config = dict(
    num_hidden_layers=16,
    positions='rope',
    bias='none',
    tie_word_embeddings=False,
    parallel_block=False,
    init_std_qkv=0.0209,
    init_std_up=0.0209,
    learning_rate=0.00859,
    lr_mult_qkv=0.4,
    lr_mult_o=2.0,
    decay_shape='linear',
    max_seq_len=1024,
    max_steps=4833,
)
Each number is 128 + 32 x the weight over its row's rms, rounded and kept within 0 to 255. Layers, rows and columns count from 0. Numbers have three digits each. The size before them is the row's rms in percent of the matrix's.

# layer 4 MLP gate, 512x128, rms 0.187, rows 259-472, columns 64-127
107:099081125134060120131046155112166131181097143169163142129101123128131214137168141152136130159106102092107130222147120192130170091157144137096112120085103085079156098134077124166120151182127186
097:142161145162101124116104161087075102145061112150122146124143099208120184090075075175157158162150120140170109125145084133168082139140107159130176110027120135111135142172131205132153122194091124
114:119020185071129079132132127103097093133123115115111153147151107114082113131164083186106127183129181099144102103169163120109131121109143146126161187144130161164124126191075133132149156108108157
093:131085081141195179134076107128106116203154100140126119090210123195134117146130158117154095107129071132092174174111105169146169162157151175110094146173101070083115117155112104117103103131150144
099:137149178133090153200070159099085095137088137124167145066142168110138202125120121152137096099120122128108121125186151077113135118114161166114109164156106121157173062114094069151070153114144090
102:166156130085125146132122118177111137113172141085089103125139153148106154200113142155126104148128139151080219135110077087144091128098140100135074104119114109126115184160145126094154170129147071
094:137144121096050175097148174133147138082121125086151137192119080142134057118121086109108177147142107137093172131083140111158174099203071107154092165160134104092182112146123171170159099092089169
098:138132156217095090173109140157115142135091113131150182122140135148138156120144140180098155126132196067169088085140127101129153172106083196135150151153140127111190110144183175168142187192146133
098:191071125118107093114117185103141158149101089129126157095115082152141140149080156151136133141107117115132134128166162171108132139182119072112090097186204115179150094185167142128121170151051077
097:088164141148083101141128101109110113079068139135141152096178105198124153167092135106142083115154146143105198137147124082184168082162131126134125101106083097145141160075111093177179148161134126
091:142142208172108070146145106154130153136098116119126144161163172079119124180167129046104130120123131133085135153112221156123151196099145122159126106096173123142153102110159149185151138140081123
095:106097132055085143190085110088105103115112135083088092132122088094162116116113115143158105162131185148173119154160128083105108099185087168119144143110167171101146113123134059128105135155087192
097:139119100163149106110172152114136102146158144132107167127106114156098175191148168059114093149105145162081139152093143047114143116149131121149175172167112162165152095159098123117103130115099164
098:117097115127160178116076152072097107105127059165126099122200107139148134127170191122168123130178163125145103089153098139168153039128144119180064078195087124132136105061122141112120122159126089
107:062113084110087127066125158106143175125173107070124147124147117177111152106116183137065137140150114123101161127142110138106079109053122077186089149134094188156062127144111187144160091148094117
095:133129179133115096122140132124124122110110047168123205113173128160115146130156097096082087097142122179178133112125100112153177125138096068171162094170112150149135180108135156142186169091081158
091:109154012162143127075164108108123114116076139148133149171170132112170095121137114103120137116211128098108155104086068137151206139182120114162092156059166131167111169140101122131104066103139110
101:131131128162141128144129158147148092114093101152061127138130145128155117166134164097097177119140102162094151092165166142129121132125101093126127160075128107213092130105147109158140185127145036
096:112176142141175122123138201137122214132126106119135100042087124127141158118129121123134149109130146122128114116115126126151158175124081076084115148127128123099124081196163189127109150156105132
101:129140152112146119113146098116123121095187138105092074134108057118141105123151101142184101086194123083107247118152125126121129095132120107127131121123175118116184162135102162092166141152166164
092:080135159076120155124134135122173095162143130124129106132160154128095127078186098124141133117193123146104156148130147077096187134150104125183103146206119127158090194098084166139128114175160134
095:147154137143076087146107149193150138109085117095145173142153132130110131086068143120109161186121119123112104120124127137120176048140150135114108148156055086115172113097142103095160154069146095
094:177148193157123102142133106145115143098184113162107036147176091139127119104111154119155099144181179149144117072149122069169105119137096162146183147103150217119104197129081134118137091127138156
099:148120069158094129153127071082067101185106116136153151152109137086128121058159135131164144202120135165088181153118138148067068145129075165112099081160157205135100098141184138100081142119111102
093:164150166200182144179216102144134134139120134067085126210121148134125110136138089110177147159143120075099165110175133126123078063130132115189144098171073121159127185137124107152168197137121133
100:108145114094048120124109151116136140116189145166133147096135136101163155166062181060182078169133143172087080058122108136123126094147085105109154159058101160084078165122129139092166122130125103
102:165105153076111088133149141090106116083150146145071194157055170091122124042107105102081146094089170092111160089090128096149144161089112123119065093095137089100097172150135147172114165141123132
103:061171119107118140144105148116204098106150121142172077133178144115143083080111140138197165100103114131137138152127148124171132139151165141108145095133188091141079145135126157109111135122161148
104:123124148139136149135154094117098111121165069112135107101137081137106101142096131084118089129148131136077106183150167157093116155172155140106119121069137124121133146228163112165215148155137114
102:121122187125126120149181185177133140115168113127142150146105164192115141156212126140145032123112165125084099117168121137078095130149155106065137089129191085106140169183093127164121097136089107
091:144082091130142103105084118105115191088195161136119121108141153174119106137153113136210133100130136153120092142069085098175154198114099123088137144156148099064089088077140119113197127119164133
106:061096131128151127136171148126124113142136125068097093083062117116117096115142098092152140167096127120118098153159127202132168156176144062176145179165102108109096142125160064130202097105162076
095:210083222096135134092202117134143151134117099137201135113124159147088070121119122129089126169068103116170126137124132163125110101129082097169099093118152150129159130105130134147121185133156158
094:166094148172157102128166176155072187066124159151082105096131136165123163096155149156121110128151093124118091155111126117121089112167150120100163028124195088142107130125142175202154142159127152
107:119100119150099139174086174107042093131153126098115147200171139113113169114090171095107161103162169112087152151187107131125133136129138122097141082171133144158185115123115191160117086127149204
100:150112162154157094137110132122101130092168070110145128115122142121149165135113159077086122106091171092107128076157124186177150143121119043075122153181181154128143163088081121197123084072120160
113:135123134079096115085142104142086157119085072150169204112160152134168113127096129086098161081135129069140168151154157173107140167152131140155112083148202147126091124155120101116138186091135095
096:153156110078119130092141137041113150160058163160128145160128161163111161138144121188112118130128163141153100079181122054140103103113112145151137158096189094100131137123128161147123163169148132
089:159114105098146120136073055068143096178174125148103142132145138139130106087156116172140131153186142116141131143195139129176177171091133192103147143100142126186160165112114182068095109110168152
092:141078131140152143141105075168158121075129093082121140130106102094083132121135142201086118130155151095144142133135173124110125124142142132094149116204068138106124173097077128101119068107105168
106:160141095115173164161123072142113169190119079104111141202117110165143172116129144122184078137086156162123131168111139119119092124130189086161120114146054155083110125161174139145156123157125172
115:140173123120139132143111153107192137133156177128137088082168093119059167134129127103135106115140090087147124191100102106170119120179093139108162142151174148144097131077083085136177158105075118
096:128137135111163137121173113137056145104172122161107116100092071094103204084214135113070054083152155067102140097168104122075149162194074106133099099149145128158142123145117131111143138159114109
107:125121097188167093111128128118120168130181140095088155098129128147115137123103141128124171112095101097139112101127115102153209159091064096095163134095156111083086150041103120083076107162157161
108:146171144123131133096122173100150073114194130119084133086154112141118170136118102139192100169133167076104076124107093107130092055128134114160128102105124175136126122153194159140083112120124138
110:110155169126100139190122121082096109117036139084140160085142087062180081165168134139101160097176103194146080073062125146165117135114180161103195167067137122094075136128065134143132090096135076
105:089107154140120203168164167096137144056163102080173158106086115146107121138138211155132098128136109193090167154144096079079123124116133147109139098140150116102092153146118132123120150158149101
102:071081115126093096105107134096116156131117144128177181143117115083159082070113132198149083095151116144117216143102159128161139155142136109176097104097107142151164102093166109128072057169092091
096:140102065106088087145202054135101147157165113118150124111164098090099082117156149131112137108181103135074131156105110112128164116135065077167105152154129121118138121140088094186123075081085135
101:110071121107138094139111102144131047156082124054096142146131161118122091113171064137152125147160088113110120130116155133122133168151138060136183117189142127131083146188124131177087138101159082
102:105132181136159113088149142154143183158089114163139126105112117135183087088123116107118126153179108197095096154104118115139124133100132155140125098110170141108164129174133168098163121215135099
098:125104136110182139121118137125103144151136094116059150137166117103146113181108161115102105207126095108204132143130173104136230125093098131121106133107143179147111079165148152073114055129171099
079:124154147112141062120195145160131124122147126143110136090086115089121086057145177175100132079126132132146120168158171166145138150137081073158142115154164107086070077104135087067116151135098148
102:118117158156103115107155083125056083127130122120132129098083169127085120093145176138059113158155158047112136136138215129118141128175156153131149091165091124115114156125145170119140106145100177
096:150146064139152125114158130117196112143145141118145143172184162094047126097107045158169073119106127095128083168105099182140121126145123132120157105163127183132152064109067105141090194092174176
110:123145090098079142118057127099063106151124138152097105183123154022126147180126124134116101150135185121106111111168177153112146103102152094103130105150083141129109147131090181063135148138170098
104:091175110122180057111126143078122126122149124088135199165112146063189167123115151093175125152139093093107152168163130135105158114112145181115080144157029113124133171149151152145144123129150107
098:119080102092115130092125188191173118161106131065125165126088066164117178133078126111079093147118168165134105142127126127190087079121113072102130180084090114117043140107084162125123131143143098
108:092130093155191174116064113140124168105124096104188158151115140160096150113117110133173137081135142125144195141134113096142199115132198157094131104093154154114113095190164102078129084094134172
095:074173108139110107134115131116176099139132117139079134078145184179098167112160179077164094091154123105150133092145084129155233135174076142119132187131135148179145154106122113109138101119150210
092:115182150085130170112117099162117077146185119156054079164161126102125168132109158127193121140072146096101154145130111120157136123127107099179131182140112131169111138108209093096157131195156132
102:148140109141121144147111098114178076148143144089131057107159095198174113192100134152146128127192147165133161113099156135168154112176126111160155109170165093129081185188116095161127166091084102
109:148190116139194133179164088149140147148087110136115152151154118081119187129124143166207158141087143227126141174100094163124133084119151085112109141107064129105086145125114119069111163170107154
094:152059119149119072115105108149131110073184099159109128140219163097093093135165107081155166066147153162099124082117117139106084147122075192185156109121175127102111123079093122117141145162202114
098:132087132069143120123125161150187110106096120161088132137188135147114152202111144099086147124140071111119145059121132105144092055148133093132141163083049129087099125068157148123178095140119105
094:117111121098153162121117166191156143131061121157126093093129103114136168098116117114119155158119139137100120124154144177101127167144136102108107091138161131184154156167118091132151038166125104
094:131076159184169167089154132157138146099228112096146127072106147077191126128100156135131169143138096136145135126207118126214110093128143083077170121131142116177099077116169102119154078123100130
100:139129149091122134113167087169105166178110121132082162137190117161089074123097127141118100127140224122109121142145155170135126101146094121062085148213075154179119128136105094194129175106130165
097:142127126156158138054162132126165096144138087133062101163182141159135067162168116114133166165113192088110129120091088161125160126148143177117162152060111162100187158100140087135070144150100102
098:088146149160158111098157158110141122111085088127144171164161151081083106062109094102052169184053096097140210078182115101119131155145141121113154148135154152112112133110101080106129155113110196
103:088098121130160145172171150128066116179154099103135155129196166093103166121155107132190102125094148141141136124163166109138112128206125131134125116124136113127141188078099141168105101148131147
093:108174133140138083134151163105136162152162134172145145166153102098143148150127096157115157118117078132179195100080141111212128228120123145147121094121117083125124148130102139092066159084140150
101:180110116152138138135124128121107136134153080145130056091239148111125137124128149087150144131201150160129113090146122147154143119131107154138157085181068109102156136161131151138124141160123132
098:172147122177106115166176076113111105140133115105192141137111178120038165154047102160099101080143150107170151132136110188089150158178121086084141122176110134118128139104077127133068150157076101
107:152149168146122147131065126164130120134156116118087131069159165123146133100116124096117149148156121085142173139109091104115125119124162084144080137116119116091135123156125191176101134130110114
090:131116091099116147111127171156173112150132178165077112095124113140093157152169131131126114100100139124067149069170163044143066170157096123158125130089157139119113121189133095163152139117060157
095:110110147108125167110156076158123151169146074086136080157149133129141197040116066154163147176097148126097089105173132169157134145149141105152129098137108143070174109118120127122126185162147183
103:146135129060097132121163138123104149148161118101149127102150139182101179138020126168087058157084119082160101111156100126074109106170157161184112084132180165143052152086117134132080146123184118
100:162199119069205089163140108178059120128078187129145135123108176137113141109123089089061159102066141074174112126151185168107129160074127124146108145160152136147178122124133057131117113121182123
108:129131130166150169158132154137098134118149149092057090119144072138120094085154131068109115095165120183153084147099102055104102156139145131130089147117130132090123131173106160133142184098148103
103:117145115090155164183176096112105128071069168157127147177114121089110158155116175141108054174134132146142096113184153087106120085147085086168158135147125137152186136128081131168114060145140120
104:136146077118105106133113137108142151103198101129083123141101130058153143153163119152187211143139092120092153096145139126110118153135120053159150142177203134174194125115129174118146126164129103
089:077143056119196109160126103148147180157150120090180105160186125132126196096142191143185092076124058119111116103110124106088146183150125058156124126176118113121158101144095118128163126146117102
098:115121180130124110112101107125085151065125103060105154096121098112172087194124148124175118101136130144161133117118111148142104088114129136109202107139121090114152059087097121108138128098140052
102:144134143089120138107130149165138100134139081189079122137141109137120103072075181075145047090193097072079135118105128145109079129113097166107116158140165083124159137075147111172110148152126058
097:135101118102120100089128171136084161105152155146171134142173148125124154145137109206119069135126162139103152157128109177219165102162117186020138155114110132133135147088116193157173093134126089
101:149140175147075089127163174130121134148080067117146070132070136123119069154137136141169105112152123175115101140111150119169173115173183115057142134165162137119152146132163134168120117120103131
095:112105095098077144134228067129108187110120097094096169109139076146106069130074156076148132100100091115095172132099178137101126106114118150123229160189153065111127127150098183134129136126125102
098:157127099188130158119136125172097189093152140061097126095137168205117117160115100058135089164110123160072119113094149088133110143167107083151127087155149120114132149112137170108195211095234145
095:093116134098107179146107114118078135098158083086135121136157112111078137137096105171143123212095111097135134157174146139140134142147128077207157141146136160140114110147119078095182115127054120
097:080151120133163126109148094134132124072071131145097065147127105125114065144121067119117143121144137098142152094151049113121101138122181045101214186156078136114161111130171140080123188107111123
093:180133159127111171174153090083164154131165086097193154124136114146118096135087125111111123116145068155171110142122087173171113119153124163168130126176183175113097130126106145125149211160149095
108:028171121141071174113156168136130108121114145101206175129132144111176089129177120140120136183142157111152111081151116137134124144083069157095108158040146134143166146166148160116140143150170135
093:144127169124110149153138124164119136105163128176177134135139136106163137117195101157103166075147090164157073196165152086104121138142106136152168188051076105086143101161141092125240104146169169
108:143110055175129084106138132184146193150152108098113140114155110090092109123071129149133092176159138100100135131138129146088144209131096133083032138072134112142088127130160099076088152173139086
100:106140129108169210137093166123165118138122171117123165087092115114139088141090117119100141095220121110150119157193155137135093113138126217100086148147162141157186151128107145180110101147175068
097:070063125188100093109154208073101069088127136116123130132118110166151082104147072144108133082130105181098114093064180145123171117123131144062174142154112124098085196105131126113146135187099146
103:158100107119109138126097161124036156139099088095155159152142107126110126167120119170056156152123161131146127138104148080178098174186116105095167155152121121150146119185164122122114177134087140
106:128169131139090133158125119141115100129142079081151152115175160038169161102045170119095128167142126129166145189120129115071128139107152186178144085095122127118119150133181098141148109172110136
109:135134121192106091139177073125132105143061104124108073114180084126142167103193118157145067143100139172191097107105112097114159119088117101131184113172176134142128106110205073165117101122048136
103:114145149078216224122148053138128112168147071165120062187055172091122166104119126135196185155098164116146190159112131116135145111146153109131115134154137103135147164103155121078118138106106139
105:129195161125113093112138148107100174122100160167106105143112083138145122058098091154077161122147177160127135097134116209093104168129176142143130150073100108146112165152123134182085145104157144
105:089176152129190166127185094109115167154113194119156124102128146121139160155158176115168133178111117072152179088113137136094108135148118158138131107101156157125128112172088179138160188144151139
099:063157109091091144128161148099112206106143193132159119185134065153108130114160109103155086117053121150151145168127130099129139152127101158126078112145159150125156164047115084084214107143074137
087:150127151131105158143207099136090126140135143184117121105169131040114097148070164101101161164161120126122115159166087109101087100141104143099138054093147176167115133146149127123117086156147152
103:138155097120177098026121163141118173135139159044134101134158089136159168143140141121131209165121135176178110107132152138162076148138130098135185177105081142107113056143120119153114075165074163
104:120103111141151087164126124103130139187114080165181127121058105124104082163097095147124187143126130118112125114134175199144099107130139111164186135129118110095127173055066107146012135096104146
100:131169124119183129145150032124133143124118095139120153114071124133183121133087129089106109143114154101120171112158079144095130141162140114119125125115130120104144153077193102154144128110190115
106:102142135085204097092112155177165100200131146047135105179086131084088105156147089110124098115114156106123166053127147123107122146138134177091112112101134074140069109105133105137093148125105132
101:135137114148126168150076163078146182107089064122128120135098166078160165134112156119107142058134160194102167095168100172118133119101150175099103121125191184126136143130144176101103138131167122
110:107181077124131082153121137117119164171191159180116105158135109135122114139163073104063157112111101121130122151130132086146130120091078137116163212102196138071150158137172176144061106155113104
109:130116103083131136144124149171112141158091142105133132133104157075095081156046163047172156096160135057119144204114107119128137111060063152106147147165137104096139077160117146073096136141123161
101:218104162100116115154153132122165112129150157131133169117149075150095097137186092108074112143185145178080079103155122160130144076101076153117153190072094122178157159132175120119124128137069106
104:170140238084138107093166118157181172152210143054143083149123102182162119120161067153137165164082121116126101088110108132137114106173098160110098141120127126093128141158082184097137125145187134
103:084126158088145164118155168147122122134112137079091183162139103156126097177142119134125135156168149157137135096144122099156151097101164153056111169108049129094150160136112125146058057098095096
110:099162134116116101125135097179193135171101180139162121152138150140138093101153106144122144103128139147093157138104101167155104101067073095040177181137147105146099111148111086118146169161126118
094:134097140142133137175091105166129081144075104067149115157140184135113121081101156134103095125126093117124133213140143189164222155137095117123146175159154103129129134085112138122168162080147131
091:127104174119170111162168124181110077144090101103152099115193228111128117068171146095091148128138119096104153143099112138151126110124142122126059160164067096127104115098133186156101155103088075
098:149143142147130113104189156107169134145185190171117123133078162055166153157148154122065133102114117061114185104162202123106100123168087162161162128138124115137129158140165138188163139185114167
112:125138107083147121150050110106092109146102136086173101081115173209126097166114112206100082092147126060094095128153128188129145167124131101154127141135117107156159177119126122152081147178100155
091:127131168082161131067096131102104155083118156111127177123123126160167084135097166067114127102125139120143200118126092095158172160155114117165148154113169169133129107133158114163105088062119139
102:121052145150116108083175114130149156137104105111071109139135095108095153112171144140120153133103096067130165096117130099110118105131120080157042184181102054104083112185145138116170112130068153
105:157099118078138152113195107165125157071189131121126131159146122181126147134109160129093120096150152201115111096133164182131130154128089197150183142095126117096104067100123108123138109189082109
092:181122173163124196135119143116077127180205131139111096051159156150141157156150159135112102153069124114115100128126080145066081091165112164191143164112123057161149110137057140163133151150174120
098:152081119110161122058162151128062144134090136145037138141136112127151111158129125126130137113152127121115120197141114127159081145102167110093110182131134101125143142067150125107126181100149132
096:128097137111126067178178113096093126100151162058077132108155099111124135118107158129170130114157056167067183086127151172082092133091113159161110110097167097149138138137126068135122168095183140
097:157088123061111096132140175202131131114124151116087150165037109094150094171126092160134127110178136146170142121111108113124145166092160083115113116126137103143195122088090159199163142129153087
099:153115139119141139154134189127130047138170124104123172099155051117112126096114121146160147141101151126176123134127146048127145182166107103110155083113166157114122138149150167136153066117125182
098:160102124168115121132152120142111076150159128060136170142150128182119189158147103071134145158116064124119105161118125154123181180131096120105125162097192139121092082132164110212080061134117145
100:146167128172147149144135080121087103112132083061188168105092094059135091147152141107189147112090140110141155132099146170129148204109125172185137125133166114115130124109165087144131079191146133
095:087133095144121148117130087110151144096120112110151105139091177177155143131136118196115146139127164147160091109200093122110110087086091106149185089055149125103106126139139093122113126186068208
098:186126147126133107094164112119091150118072179094114164083100106182094123142112112138088133154116226107110144130103146064136102145074109135069112158143113186154116131107111196176089133182162106
108:135119081150115132138072150109140124121140074132066054136112151140127109103104152124114134107102094093107099106128135099135076164192129162170111126061136160117144146155078100108150159123162128
099:216182139145122108098124095082123160137113121093143118127158106105156118096138142054084149136092141135199167117131110177131107092172163069151151138127091118161154082105113066126101147097120155
105:135099107123130173159113116159113171198106179138157130110133149121149120146112153176119168090119157176144188156044116119105140144111184184149085110115127138091153133175092111099088130188104095
094:107146176060132126102098155169144157102184168124108093185099128135189084098141170101082133106147127159131142107105167199113153161147149147128132139092129129110084120196126144102152141115144149
098:164122089144131117119125096171098199121146208108128190162078124143113163123133138050176101122101110157065112123151135090120139163138142141153132174160089105157123135104132177108113159159093100
098:201152072146193152111135137167083174120138128095106119069125133090138141083120177199077115138127169074149153127148076155155055070117147088142123100113097143142164066061098096105153132100148146
105:108116199123150146131143136108141120104130135129104101108129150202080141096129153117079114105113158150106120116063128100142106101103159108107089148122107157151088152161168082103103147068111125
099:160114157127056162118123181171115148067097135129180144183066137105140125130101102185107112089092122108199116108185148140124106147139110128118116108212159102127116090168083106188129098148134171
097:129134168063149100105101141115082143099137161168139108111179188118069149143139101106137139138157111120126121210178073135109129112167096141161114143096094148129138153130153116186154083184142150
099:146172092104105193192070132081100177129140127107130121136122130169093165157135105137129110140155141149152072181125101136128138103118083060193209105133098154095104178122076141107096096138106120
088:135153129074166124095147148124182159117160133192117140143161141152099054110088083125110103100155130135145162133094161119147145148124122085169170155116119136046092123130104109096130158157108088
104:074111109137126103135157127148140093208100144130176179094131126202106132098131125135073097127095101164092114125177120143048157156124092155154104078134138129083123152155166048163064061171133151
107:147092114071151187171132127144129188156144142151168179100135127115115165144119156151222134168122141168124080136168133143091095138130147108093162151149075134098164066075114163115121140126116071
096:169114141131081121161098163132131097169161105110127127117093155231139173091053153184101097145069154125122101102151093071125153084112149122150150142102174179153137151167092130162100221125127143
111:133153100149154135108088108189141149184101113162134081074077129100192106096093173100159100137109092176124051174090112107158168136167111095094145149097158119088108196124109142101108143052147129
105:175227150065127158143120104141148126131111098041114154111146136135075117147099152153087145061131145167165104081098108052166093145138094138144080140085110126149144117152110110172157112099126101
098:085151152119116098123193094131148114175099137140088088124177136139027108122110127125137098161114153119128203088151168140122144171212155107158141088138116138152101116177163190146113147134129132
110:164117157189116177151155085154076135107098160121113083162135114078129102076191157084103140117161114121140162093139142133096113148108131112137068133093146180121143148151125108169161147108129131
087:122118076150215127141117162129130106139103091135129168137099146151115170108141139122145112140111167111158174121168102151089179125074131084127103140182078122132110101117179099163137152069124141
097:149104139086120172097091133141185135115123122104112140109109138173127125140155180096135116105124063192114141136103139090127157129128128165129198125125096157198187143116119161053185102151114095
095:101149133114121121089160170082089052143165145097138180153124136166141134077135171142182118124105132108161128130118109132147146179126116182094139156120171139171196120177101176120128098166153149
107:146161163080169155144090215105110168108120131116145199098107153146128143086134129114107124090153183111126127205123069130127115106127133151106132092124141079076113122077155126136124093112149186
093:101113161165101189137099121098133127129165103172184123147099125183119157117092085107106125173155112140118147195133149133106109133147126155126056093142100141096072165106105123066175130168070184
088:075100118148147126125124061099131162139133127155124158117162155166151126145146157146112127115194059079035147145101100052052088104162071155131061098119126093118123099126109182105128164152114115
102:068145136148100085111056139115083149149138145124083132142098157085185111125129061106125067119112179160149162145138153115130160119100133114150147123051171140099167145171185099148192125109199099
095:098098112112140176104147103209101134121112152140127067129100104086132082164120130191088137136136109126183124113138183097137121119164116164165068221166147159116129101123148144114088115110132139
112:113151132103160156128138115122121139122199143132136150081124148142079093058153096126102219148162146096113144141078120102115193105149154135149125127068131087094180075103156156131084143144109160
100:133116079090060144094128135122082090122111082150126173131090141135167180068132140137087163136143136182114083135145094092132135083113068059168110137097101138093110120094089184148082121128103186
105:106106179119102077154119174163082120082161091122069159124186137135140138166113136087107060141151130083186221116161131114107189107087170162117174191140155145111101163147104187105086108162148139
106:146118136122157085099071165118113105123149132162118135215141202168167096125067133048142039150124170172107078123104129156116138116130204164141181176130175161169115146153147120119140112139081134
092:114168124170140125088083183114161068141102132069103117111120145066104149064140180136079133125192167151170094123129137178120177040088123156090215176121130092125140138153119175113099132100144095
103:088115052156122134138088124035083165114106099111162119084100167096149092135126140071076119127075177161105156151080167103092135132139132210173153193151123154179139144091121147100188066119140188
099:085166143156080170171132073081173141164102154146097075109075110132139147145150073130133149068104146073112154120156141164169120089111142109076119142176149104076115144098163113109066187098135140
101:123107092105209140160116098146103181139149224093125144124122126115130155104088096139170127146093157095156071089107146160118084130123135108156111121090098169173141130106083097105145112132175081
091:080199172138136163123151169028118107125142115151147129110125143142175109093185143124127151168154103146198125135141110123144105084110108181126120197199175050108199143077127118095137116109084077
098:123045117103116088126197123090186109121143100114178153158118185156084147158186145109099120161119125105034122188116158070096111098162136055120063085089124115155095110090126077100143138176121161
097:149114108130143150108124128155131095164172169072186162173142099137119117092113134151146127104137159084225094123100171064140119148137124107112127143095141109118161140085171158125133110139155093
089:194111112101123123057142092163097086188129119118167089122128141221111102098164099147149119147102174111142110120144127127081092101147065126136188160097107099150089146177126167063103095099058150
100:154174129089103137141047060182063165093132105148120120097114124149176108098107138164151192125086129141120121159103115140123118127118122119168164087170051084145179128167103114138128143160048144
102:140089110148157175142109101128098114142136066127072078156139105128142138200132118140160103123132140053087102127124146099154119093112150137216140132133141118037116116125120146140120068146089169
098:167148106121107123211125123067148098126157085129116127090151171092146116088131101126109051073112149122132040138196175113119159183121131131094139147144086110165157101096128071105142128108127148
108:148148146106144080089133110100150100113202188153099124092110122091108145118071170096170164079126119188070144139162123121114163155125161128091145173104144098135134174124105131096133074069174121
098:122093140137086135149108100169086154112145128173121083107136178176145087102090136108139133141102167135129143069123142082119092154131118154181156153114124101095142105094168049139135149114142116
097:062143147135111192171102149152168082109116108145124155147156107087128106145115083152130144105121174077087176097134148158174170140100159066119149183068150161140093145142187134150129094161116176
102:126124122163132144081110225141142091093061141141122057142055157141135132138079125131180134114118122108153156100092140124201063140043159130183106088106126109168112078123181131137157111138091147
101:122129167077137076138116132132187078081080078101097152101165145136086061137130149120156105129102123078129125141143183111104152111163048064043131127101083144097168108065106120081145092088142129
088:095181123084117146064149119122095168136119129149121094142139143196123110181136044165089121123153159127110102136094094132125165118080121130076198110125119148133184131109139157140127164121113182
109:139142123134183125093122081117153104167154132210136141129147149065080175154111182137111138101107139140102128091076210165165108118157167141124154172117119110129158176104099168091118082169142079
092:192148144167110119126130136126041130145188143128102078160096159178154136164153152183045138142131143128086187106129125144128141138092146146119085171082072118107124161130106128165152135098118135
103:098116159142204086124161107097115148124099111136102126079181126125162120173056102154154132072106134141147101151128108173148110078111128182118096154123113143152114051143143069056081069164162106
098:138126129156132096113133141151118081099165123168107102098090180078216140123113112192110154115116115127156167119161114179100136108157089153159149184159138144155103141127128008101114134129140106
099:158121148158122125128152098156154168128125122173130166126132121149142071142118139183124119107216180187153077144098139082129125105103137096156141141102153080136139101119087173187122107102158098
088:149145115143161123183220146132170197133113129187135101163134162096128166088159138088136130165198098114164115144113155140110155130132068113165140090078112068157128127138143074204144133125209135
095:165177164140158044079167152093115103113154124123127182083140106156153116125162133080123112138113132135170197140133166046169103137171138056102108179145154114125146117132105134127170126203125118
093:186101134135122117148135101137108126153151125146145116127095150067071144150099162100111140118168124081132122138162172129179148143120180117113213147167154059116119114161184150125113165124113143
094:115091127159177107159151138100096173138096159115151086072138178094162125167145111137135137160204092129123091141097095167067207122142117146066148183067081117096154119150173121177177092165150147
108:063131087137120143210139098186129171168125131125168099180098174107105121141137081111165058129160136115154131173111138123126139139143170174103108138051120137142116167079126161150159119170121118
093:109114114161170152110153089125109070176082111087099161086090087116151112104134129107136061134133128127105185154123133156124133136050128123121067088068106138143036154148096156131115145107141102
105:115115140149155126110089211155132093090128194089103111170077156180068127180092075104169176160110205146075106156185152152083158098123147149143104124101127116186134118152106143180082171125150083
099:083110118161150084121103116119168154142169122086125144146134099168126111092128064137113127165120129086174103112089138161127057120113141121066106125126081136092078119103122200112098130114127155
092:127118092149195092185156123144148132082146113112184127108121137160205166171135160141140107151089097143154132092147124100168147124130138184109090163122074194133165122124162136129115145197091191
095:171097152094149124087143133109104088109062197109107060075104212133145148145118124181176115209110156075133097105153167108121182150148105189091155122136158172093088139124075139099131116126094138
101:085132162081188135152153082131092123084166147126144201143099160165143133192128198144135114134155115137119173102141147159129091147120095123079149121073122077126126094153112102139156175134192126
093:200156085100166167125085114109069052196164140133096169152163127099124082154131112148116146124137096093105124064107085108166117095125155184128163150111140158111093185098071173118159140166141113
094:110145161144096103152096124099200151119117143137167157100118168171113129183104126097157099184102119122132149131133111141115158084163191166121122126089111178077131138095147169139236132153113167
102:182144182048117092169103085132103117101108100114094111133127161081153082115164156116068116084115141145115128106149145152126178091128095136152127144139108088156113138158071102127193129169143138
087:159110090103145113132137145124152088162159183058198141121136089082148111114140086157124101108130107138153159126108095135158147101101129101170128063165172178141117105204114157082104147181181135
097:125093133131142155170145156112152138082134068161110101159160126098098122144144153185090104183078137164173116080117186126137105121095111152163189162094112134113154133139075129190151062104130125
100:109132124140161137186098157102142133101117073130129175184101143086179192119131142124146111093156080128119113157095143110115143114163156134142064183171132100135083104114075149163125154123140163
094:108100092123123132159143119145106114139113099105085083136127108178090127148152133097097121130155120122070147087187136093119164086187146135123179124153126131095107199096122142120196143121079088
106:146128131122137114148094161109094154129033104132148122158142102178134075134118101124104128130205072109130112094215127143205120133110094166108134096150128150156098105121099048142168164160120101
093:082093142152107185118102141125079138149104152126187157098112090111089102119180118135072133126165143161126079119148171129134154099161162149107190073091145126092161134137060150149119059111118150
091:122112170193117102132101069175158143111191115144155136171119062112139099159127205164101199119142098092115108108142124118121128178085152085082117081152043059126149110170128148132154187117131167
106:078142132128115134109146110116137138115136166153157140176085156126115139125112164126130129116174080091139137133154134120130117123097163095110143170083141163125111146173191118118080143101134121
096:118139120097181174096107152086151132132125087098131139069141152142134128145112087093118167109126150224148082131117110119222138104160099091099145158116092123165098135141103154162086104063134099
104:160081113151105108123125145168099136166146135169190165122183094131204133129110100108161141055141165132168154069154139115102164130132135086167104166138108181087147100143150135096156181103116121
098:146119171127143170076124059077130094130165113082116116159125180164084204093116065128135187153150156122050126117135129153090183089201098107075104131119090093111119064135113110098104128144167138
102:099099099114211121136121076094166093148118178094123138139156170100084133136139126137156077144088161131176138067104119123130132118103170090094154124093128158144102122086146141118174080103139144
089:123124109099115119147133170141066159113115076136127138182146105073058136196169173121150116128144113142094177114121135176102161147145145166109110094171065105082115143079125174167107111110185157
108:118116104156154069164220133113137137129136113141171099089149118130125194113133180113122129110162129132116154133157159101114148097150137026097151160107108080103172120122040189129124121137185081
090:153115208139109111150146136155106091062192102090162132131101130115150111146122096106209133145152149100118124129142153138149087189129164121102127131123129064110125180122052148117143141139109147
114:146107149101106142115172066122107071064202112166160113043166110154088119115134110112208135114069159130156146147144119154161150170178100119154091077114175142120181137085091143159052136109070137